Each number is 128 + 32 x the weight over its row's rms, rounded and kept within 0 to 255. Layers, rows and columns count from 0. Numbers have three digits each. The size before them is the row's rms in percent of the matrix's.

# layer 2 MLP up, 320x128, rms 0.267, rows 48-64, columns 0-127
102:128145072073106162103105125095116190086123105091183174158144052122175113114134193087137119089123125205103160118072112097147095109065137165085151122138086141129144131179150110117140110119122094125150149112168091142190120092110055102125112083142059160120155150146162096130155086084120052105121123168109112098130137082133072086151105171134118120146158103096093137132139151086151084117129
100:147110137078105145157134055129068139154105112074094212137210138134117144059133091175084117093164119139127137122188151099116130187123126171109103119085118135132115114142127107162174170112166114079179160093148147134153108112123143130102064137124130120091097130028120139131142155162043117144096092173116109108095096093126172118129132163159129144072142082136139145122159143098107166097167
096:141168121083172148171136090139153107159105066154166098151103140057112091129110111134132096111143142108138091161137139147145139205078180080124189140138117137080115128071138071099108184107164116158110109187149111102140116114136139165106162126135149089160167159110083209135126149131170089090140186144125090180096134143187205148141131120101109167056107096139128161165132118142157142098169
108:141131175062176124124106120169162090155118151166177139082131152149116156138115128130164109110100154153031086098098157112117114165154142165087131090145127112143117120179096173182112142059105112164081177156084071143141138094214126120112178089125106093178143158166104121157087130191133056161105153103121075116151156126177143103103157172172080139107150121152128121146116143110114100148115
083:159143190124082142134098062107127136142137128167084207130161126168113150127119113078122073084147134133089180138075108148132150172085132100144112114081140137110136078124122098105101128076109126173121101131119062154211109176109101130105175101139119173137163146145118126150049124119135125077086143131131073096157118087163168057105118183159113095173104099149133158124072102176102104127169
102:110127161152154088122105137135214140150099150156168107128081117164134093128124149113065094083116186108145126135140136092153107148123090136147117166077136105167060141167141171127120209211120142129125164130110098147149101216101190114142082142118119102130149097111136096173081154164122088149163078129111115074103119159149135194201127141152149150129077170147173109136132150169143182128136
086:107163115116151107113184081142151079167104164123111097144129125099101124116123058166129126104134130101192089101116140144121147094110187101086108123106142060114142189153190186159164129107109123143134127141106134107117106114144145136142113089135098184120045101048086144107140084131161207146170114133100079151154158098158128154097093171095162170113122103129089119200139063158134156115183
093:135077148092135163085104100173071150095151103123075080161124108109095141079074139169177121151180179097108151050178147056146133103135169128128053169118109136072159105174177088226103072094123125141115123147136126140136133117165141146122131144089139144100164123103139147128136123075101136127127119159093188122131166142163122145142100098127086087157096089116106165169082136113133138138178
100:207112134106096133190130105134115130157107129106160123099156036176134131127136095147112127096202120159171162155138078088114135128094154169156123150184132096112122074089106183145113106166156134137140123153122092115169120141074118136111079142061125096133125133148123111104101110154095076102102104171089141073173130113150053077166187100133194156112138103093137116061124159174161136104147
099:072167092151140171109074154135118117092110107190123150120159120141115116123153109160223130130117148182162116154123193107133128112101122180170123122133061103143137086101123109108095171140083083129104112108190121106091160148107139136150146137177175152063163173112186160185101119098104104138130075139104195105163096193095116114143106118118157147117068163090104122163130124140179126129061
099:075115146096158127142086146137093132158174112179093118171116174130153155143085167096134135146140133116136185177094164150087085093114129067092147129149110124068139058174070108121102101142123114156127158138136167149157116128078142118140150138094153150077079078107187088140089161161079108111122102102193112101132094184107117134071172066093177126108157110124162105124128183174100144190123
111:123044188117109126176115139146086140151162192092125162043103183142095190120099130079167098096107166083097137131144166097090206135100125139118106142074137103128122179120131130147144103110123124180078133169097191145132173129098102152157162107090103108118160134110092080145178144119145163111125103099192141130120124169137102074130163118090162141201084153153143127150100162135117140152106
094:138115083094129080145090158096149171116138095126147169129139105066134155108154097099115111151132115131112169095134062145131121167089128193096131133139073113153164099109126129143134110149142154174112153078054142109175099143094081131116091133126149163115127149126241129149107139133018104160164064118183162067173103094146125122189141118170133110151117125073135155130147113128109091139172
088:146128141138071092099161119112129120150156119133135123102169107148159143166118173107145174080122113176164105093180124169170055102101125136148085116147121115127119088099074124133098091120147215081124140106169126150184072131139117021174111105158180168086089139125130156202138072142127094138130062122096120109162115107084162154157126120158185149204117113115109123146111146144158144113125
084:190133189113115096106104141098124108173188110120159171120119139122140135126135138136152147133150123138202043134137146117156176090119100067115123111127152163099141120148088095163115132153156172137092102046123111123162123159141146098096092066071156115085117087098116165171140191149120092071056144158129132171154094135073111085084068124085178142137144097091131091113133151176113093148141
101:147125171153171156160169178152060089152123118144095122112177100147071113187123090096087149132102113107130137159086184106109133136138142146121175096135166128145105054202145166128150111170084097116092140139133092112114163149176142141153089081101169100112170146080159125146118111150107139125121040136150150131127131196135119213113050143142192147116172167173097136105134137145104139132105
095:133114103111186095132151103148155091133113201149141195192118143133187094127110158131091138158126120128175143077107123138172120051113069157098168147152136114068109143131119148149123101150125129112193104111179152100135138090069078118128121136104140158136076135234130168141192105152121142145120147093083125058127114150143079157106136135123194132109147115101175139108078151068145139156110
# layer 2 MLP down (transposed), 320x128, rms 0.298, rows 48-64, columns 0-127
104:137125072151119144162112098072102136124178202172126087150118151045079088120178112130087114153221169156094162128060100132064110152126125151163177140162053124129154180118120174128139133124129141156139109086118153146099132111160147128094102120168108136072150127123124118112132132159114164137100137127109124168126159083093089180212097116147157137186132174138150199141122141137151130152153
098:171086151096123106162160114076104090178134111143088077149168158106101101043152116184138095175106128118111123156161169073089119167113157153128177132162183158114059145142136040153135121177127162104117142110115136111122149117088105161186100143147156127124126123109131136117141112108111108148138164069089106068136146108082132129109181122132186190090092077140201083131132111136140168146084
095:140210126077142100136142118144140155120057096099165107135169148135102098124112114087147146101135163136085126151205129100115156123106092108188114118122135128145129160123154152120091095149132132159112101114124084062151107141135170199102170154186126098160146116121108075123120167160163043083142079079125147176129145092191086139146157151097089171118174120162221106145145106115142077140121
104:165092120113180104097107116173154104114125158152159133070134094079112106103184097146182091171129165123172136103144093148099104120118138112132156168153148106129121128137129172109136162084102077170083173165077097104134146200160112128125110091135164157143093155133138103158097149157126090157076158228137115048137187137124131101179173191166064100160160153135125101153098097110158128118104
093:113147134182143152149170119223116136135109067091152128119088169190152158112077165114134129138108140150140146071109173120150113143080084117174050155140136092126173104111133135072136175090068090162162131118110101163156113106121094132134115092097135170140137126150159172135063205138149120161105135049146096118191148129143167097161092161136063111162136154119133147111088115147177127148114
101:084108088114093143135123118146068135119098164048139138164118119126095146106129103131149102126100134228146139125125181135138124159112130146123127069110099139090069152123092156123132068155130112178092129112094194125149111148115136133160089081104109156170135110124074091144080202106115164140080168173135135087091109176174142072150155141135230112071158128110099102145131087161112091128110
087:115168074126153171096038093146130050138117150130105082079073100142147156217151095128119163159118101162126141156125114102124133093107126147096138113116140095080083111160120133139143148149124159143032182148142068170154157135132115113129134137083151135098112175107165165141147142154128123133071135120102105127190082103162141117195180110101156087149134069137139123131076180131115187124150
098:163191153107154151108182155117123107129166135154118164107121145097144132121108064140081100148152100098182085152111195124137152121098069098155141108115144078129103105080092136109053166108126120098166130099079145152051153147124149124108111104166112141141110178138108101124118144119180163105064139070116153110159142109124134131137096105088220125129222110142124155081162174109122148126053
102:043166150152095177163134115182076103142098045110088135114039139117083146104065116133094102111145140078107099112140138132099160128135120123140137168078114135120142101143124154152126115111130093046099100187114074159109137104102110110173058169110154120091152101152128120174095134195130163126118125129106202126118082158161130148123151124074153146160099174108125108158169137114118179138168
097:103161120169145136142140159173076135113125141144139131059095146098094090113112166161174080139130136096195119143093157159183146144052085151123175086132111209178150198105145130166150099160108081135172163074171116140130164135112122125169121097161132150079115119122135161130133143174075105098130149106100127181084128122045164105106131106153127075153154109129147170111114197144158085138106
096:161110181122101119185161075165129121064055164086128165109122140117146106158118129111172156151142139118107126116133112099145133154084087165189103160091111112098050191100143103135104064088151125172091139147097175049162139140137119146130159154140179122147165143120126125167185101104163117126124167082114151141077144127146091105111097122158047126094100164081142106161100112125080119068164
100:165123136114097112122131163164129172120113117128191172129125093081066085146153170078111129088139099212192167156079143126144089124104123118118116115109122116153125078133134151124092101134106079155151089093073164064125145106125129089123186054122180163154130124146120145170155087172075098133116036127136095094142134088159135103181139151131135136160101084148167124175148112128087090086172
103:129158133149132138157132164162150130115099130116103095115111130112155109162171157117127139129135075123108076121104117123086108169081063109117088145173143092142096204116159122186093195107112084117192161122172153153127160153086185111131109159086114139174103089155068152146176066128128056142102119126032119201138144138124080135176101122134169160094142191098141100156139112139123140142086
091:115100123141077121168163144150129156081115162096112113076187131113127158166143113104195123152115182134060047094106153134127146124090053110148112121079163122107169179117104159195047148161086088106163096150146107149118144117108137173125162119065100075096170107117097165117097098132148178158163115115132174153132147111119104131147147069134085132104160132117090071111089131096147143112078
082:095114123136083076106164130129082098125172184135122179141101075118152138118108127131091135160131107144036087104160174141093060106140178102101119161165111159150073125141149117102145134066179125074150132083164137123143170196119133089119124118137134083128098107117149093196087141089073091111150089130115126178073174072144166106116138118123209167122141163132125160124095089159136099156124
097:129111141132142131159082133140169147137115192132134091113107138139158113113133121121093123103183131125124067120150120105132153101103106048130122120125136073088153170110080135172107061178100125092131160134127123094105159067108092147138202174172043157123041139183183107153117146151103136102139129096152144139147121186103197086119115101115039068083097102112125116139131137138145103151158
098:156143137091097134111119128139132149159118088165152080099225132112115160150065132155113177133171180129109109110082099041168123157094127099143226152072118116092106104185108172111131137123116098160144165128169147120102137148064142136087178158118142124161106094154090158173083175123151092106161119103162133155092145114089151092093113194070144133129134123099111150127108146123101178123078
# layer 2 MLP gate, 320x128, rms 0.274, rows 49-65, columns 0-127
098:149178144135114177141074160125127129098082140148173147102087139175107150150144190139194236110119085192138122146099102123186149070184125128135125136182161098097150070133152152152099126083117068176144143130096132131084139142147074103154100110121144154191135121160101109089163110147100128077110096143121119175128150169073106144136086161095145146157178127144166098125199109145137117130136
094:155170163138126124138155149130101094117119116126171125144124110109133098157068171150203111084100117157144129089085169194215103119188144114192127128130122163129154090139094152090138103129102133133128141131154146083142080140153175091147109184087124145135094131086165085116105154055044151159129100095135077093163061155120157149093106080168082124171137119143112132139127074124085123169166
106:127136100059169127162103088171200075148110122133110193123147116072078100131099149073109142125125135175096125109163114174195132136090063096123138128194091120146144082103164108106111129140092096120140151079131067073133109138122104132122114126093130102080120116144108160141065151145165183129075199145180144135148185127106140136167163158141139125142084129107132154047115132102111167134083
084:095164164119062186101121087166118118074107051160136179147126118156099108127137167137155105108145123109110162107090114142147150125112141123102127084150130108082150095165158095071113183093105130112179124140134125143156141179090083116128182093166129124148119151119064171167044190093121143142107187152170062138164134115079163103107125163148068142157103103164160173147103108171141134092170
102:077133115089143143137123101135121122106162131108161152155166133163117119090154195105160120124117157112153083179203097140134047129125104119106109180181123118136118117096112121132154153121126153166161149103120137136184149125158155145152065158108130061083169129162088115115133166143036109108054067127165195084096155168127097068131123117153116125126188153142179071120110127104079098107093
086:193098177102118117148171180144082095172201125130149167127160130124108101142104122101097140097138085128136088109159069106166132132084140109118156110110162121145152102096077161111132157100158108152095148128084108161122071130121105118164099116081064127097103166109110103177164132100208133168134074144119109161101185114118147165105028118141168195153175104135167110151183162136158123137103
100:067096134104089074134090158127148174113145112129098158127111165136086142105112153106195110141164161173063092148116090097125223113139116161170109092131136114144145148138144100107185135139147126130107133135183132115114142090143113090133116164087138118138141103132142149142082139110060126092107215091110172112082071124141142119123120217117034143082077142098140124187133168104092114100140
103:085167091113054107131100098074161180107074079133134107153108107080093155081112106150112112149076098139163093134173165148137141079126117130128153199126101130163170088156135172114095136215086130107112182125181116118078132107164173145117145179132167110151138123065135106144125159096086120132163131102118169163155175136132133146077124063152149179100137169099119118120113103097147206154126
099:072081134113158075119140136131126149109146144078114108078146133113131147140069130159112167116098104146209116096097144120055107138190169123138147157119099195085079093190128116134093186158114090130093114123147179166157135133202088148113192113134098086171175106110113127075133114139130187146151071135102113079142112124127139137108143192127133157131117094081176088120135077150128075153146
096:128145175137109126181118114132129186046179186156127149147078123095137133173074127131082093159122201132122162110125160074068211131092140159192149079122142158101119122126087102104105117115150116156131210173168122104151118174099124137099122128116150144123135126103144107094111176126143164114134094135087097076127095126075094105113153054116148137113120103172205093108172139095123105133122
102:120122201140155144127137117135119180199146140129131165138148071129098153152122187155149097113084085124139195101139131131167162121123180116090173112081090148132142169124151178126073129125095176206183138067136100135131132110119097157113159167113142140130079091162064053158126143149159166124108103146136166150116119148178127114155121118176131133133107159162109091138124151172113044070190
107:164161127168115087027097142161134082105098111128135129167127149135168161166139133164149144144159085071135086151119095129103122173151109109104147071167158126143104179085099126157098146131081150067117179121141192136123191127120128125139138131088100123168110118125094153167078115145149127134116124065097139145120171136118116199105104066108195192132173116160128158177106143212136132168107
100:148111061145074111126132082144094173124134087100152155061189097086123110148075183150081115094103151148113087122141145134139109146146133111146112112141101129121101101097102149177073188116121147144169169074146109149125097134169153117082160111126152120143098073090135202120123103154133122138154157144067101198140080095103088168131119117155177165106134075109110070087180150152173069169130
082:123091122184137118118134126091132147143140189132148127163173126145127038079121141088118120116064176142100079164142102102144071145123071133151129123058176116177092125128101192114093176147106103160096104134094138149140168135117183190077102124150122125148130148119079134123049089168116117084152116109155102135151124143140063097126172090117123116053096101117139125053128092185140118139106
099:102098102165107161163118108102149149113151155118134107115133176099148090164206130116141110109149138097109122086141103121134129144215131177124162122106178077184126128185170118071125141103155109084163094189215185076127118128137155157155133184081176175180103118160057155079114097143113136157134159126157069158116086116155154131120108173125103140144103176113144080134129135082131099100118
105:063100142095076084118088095133153107151194162117074169105094161183169129116159076159108168120102167139121087136143178191085157123166108164075078141137153047135123168141040156148167094114172156180178122152101134124121130142116111129162148117122104128155096143087134139140148094128094148114108123142139112140129098138122059156077141187133147151080108140152141138091094169112184171115147
097:167114150171058111108126098141110141115108167147156185117172181192153154126173095153109157092143135171134145191121109191193080168141071164151111143150159071127065085066107160171117140103119146089116157144116090147107066142108083127178104083142078122150128129124107141184134125124121093113179119136139112108160122080088139092143097119099161069086082167118164144079151131113136161118125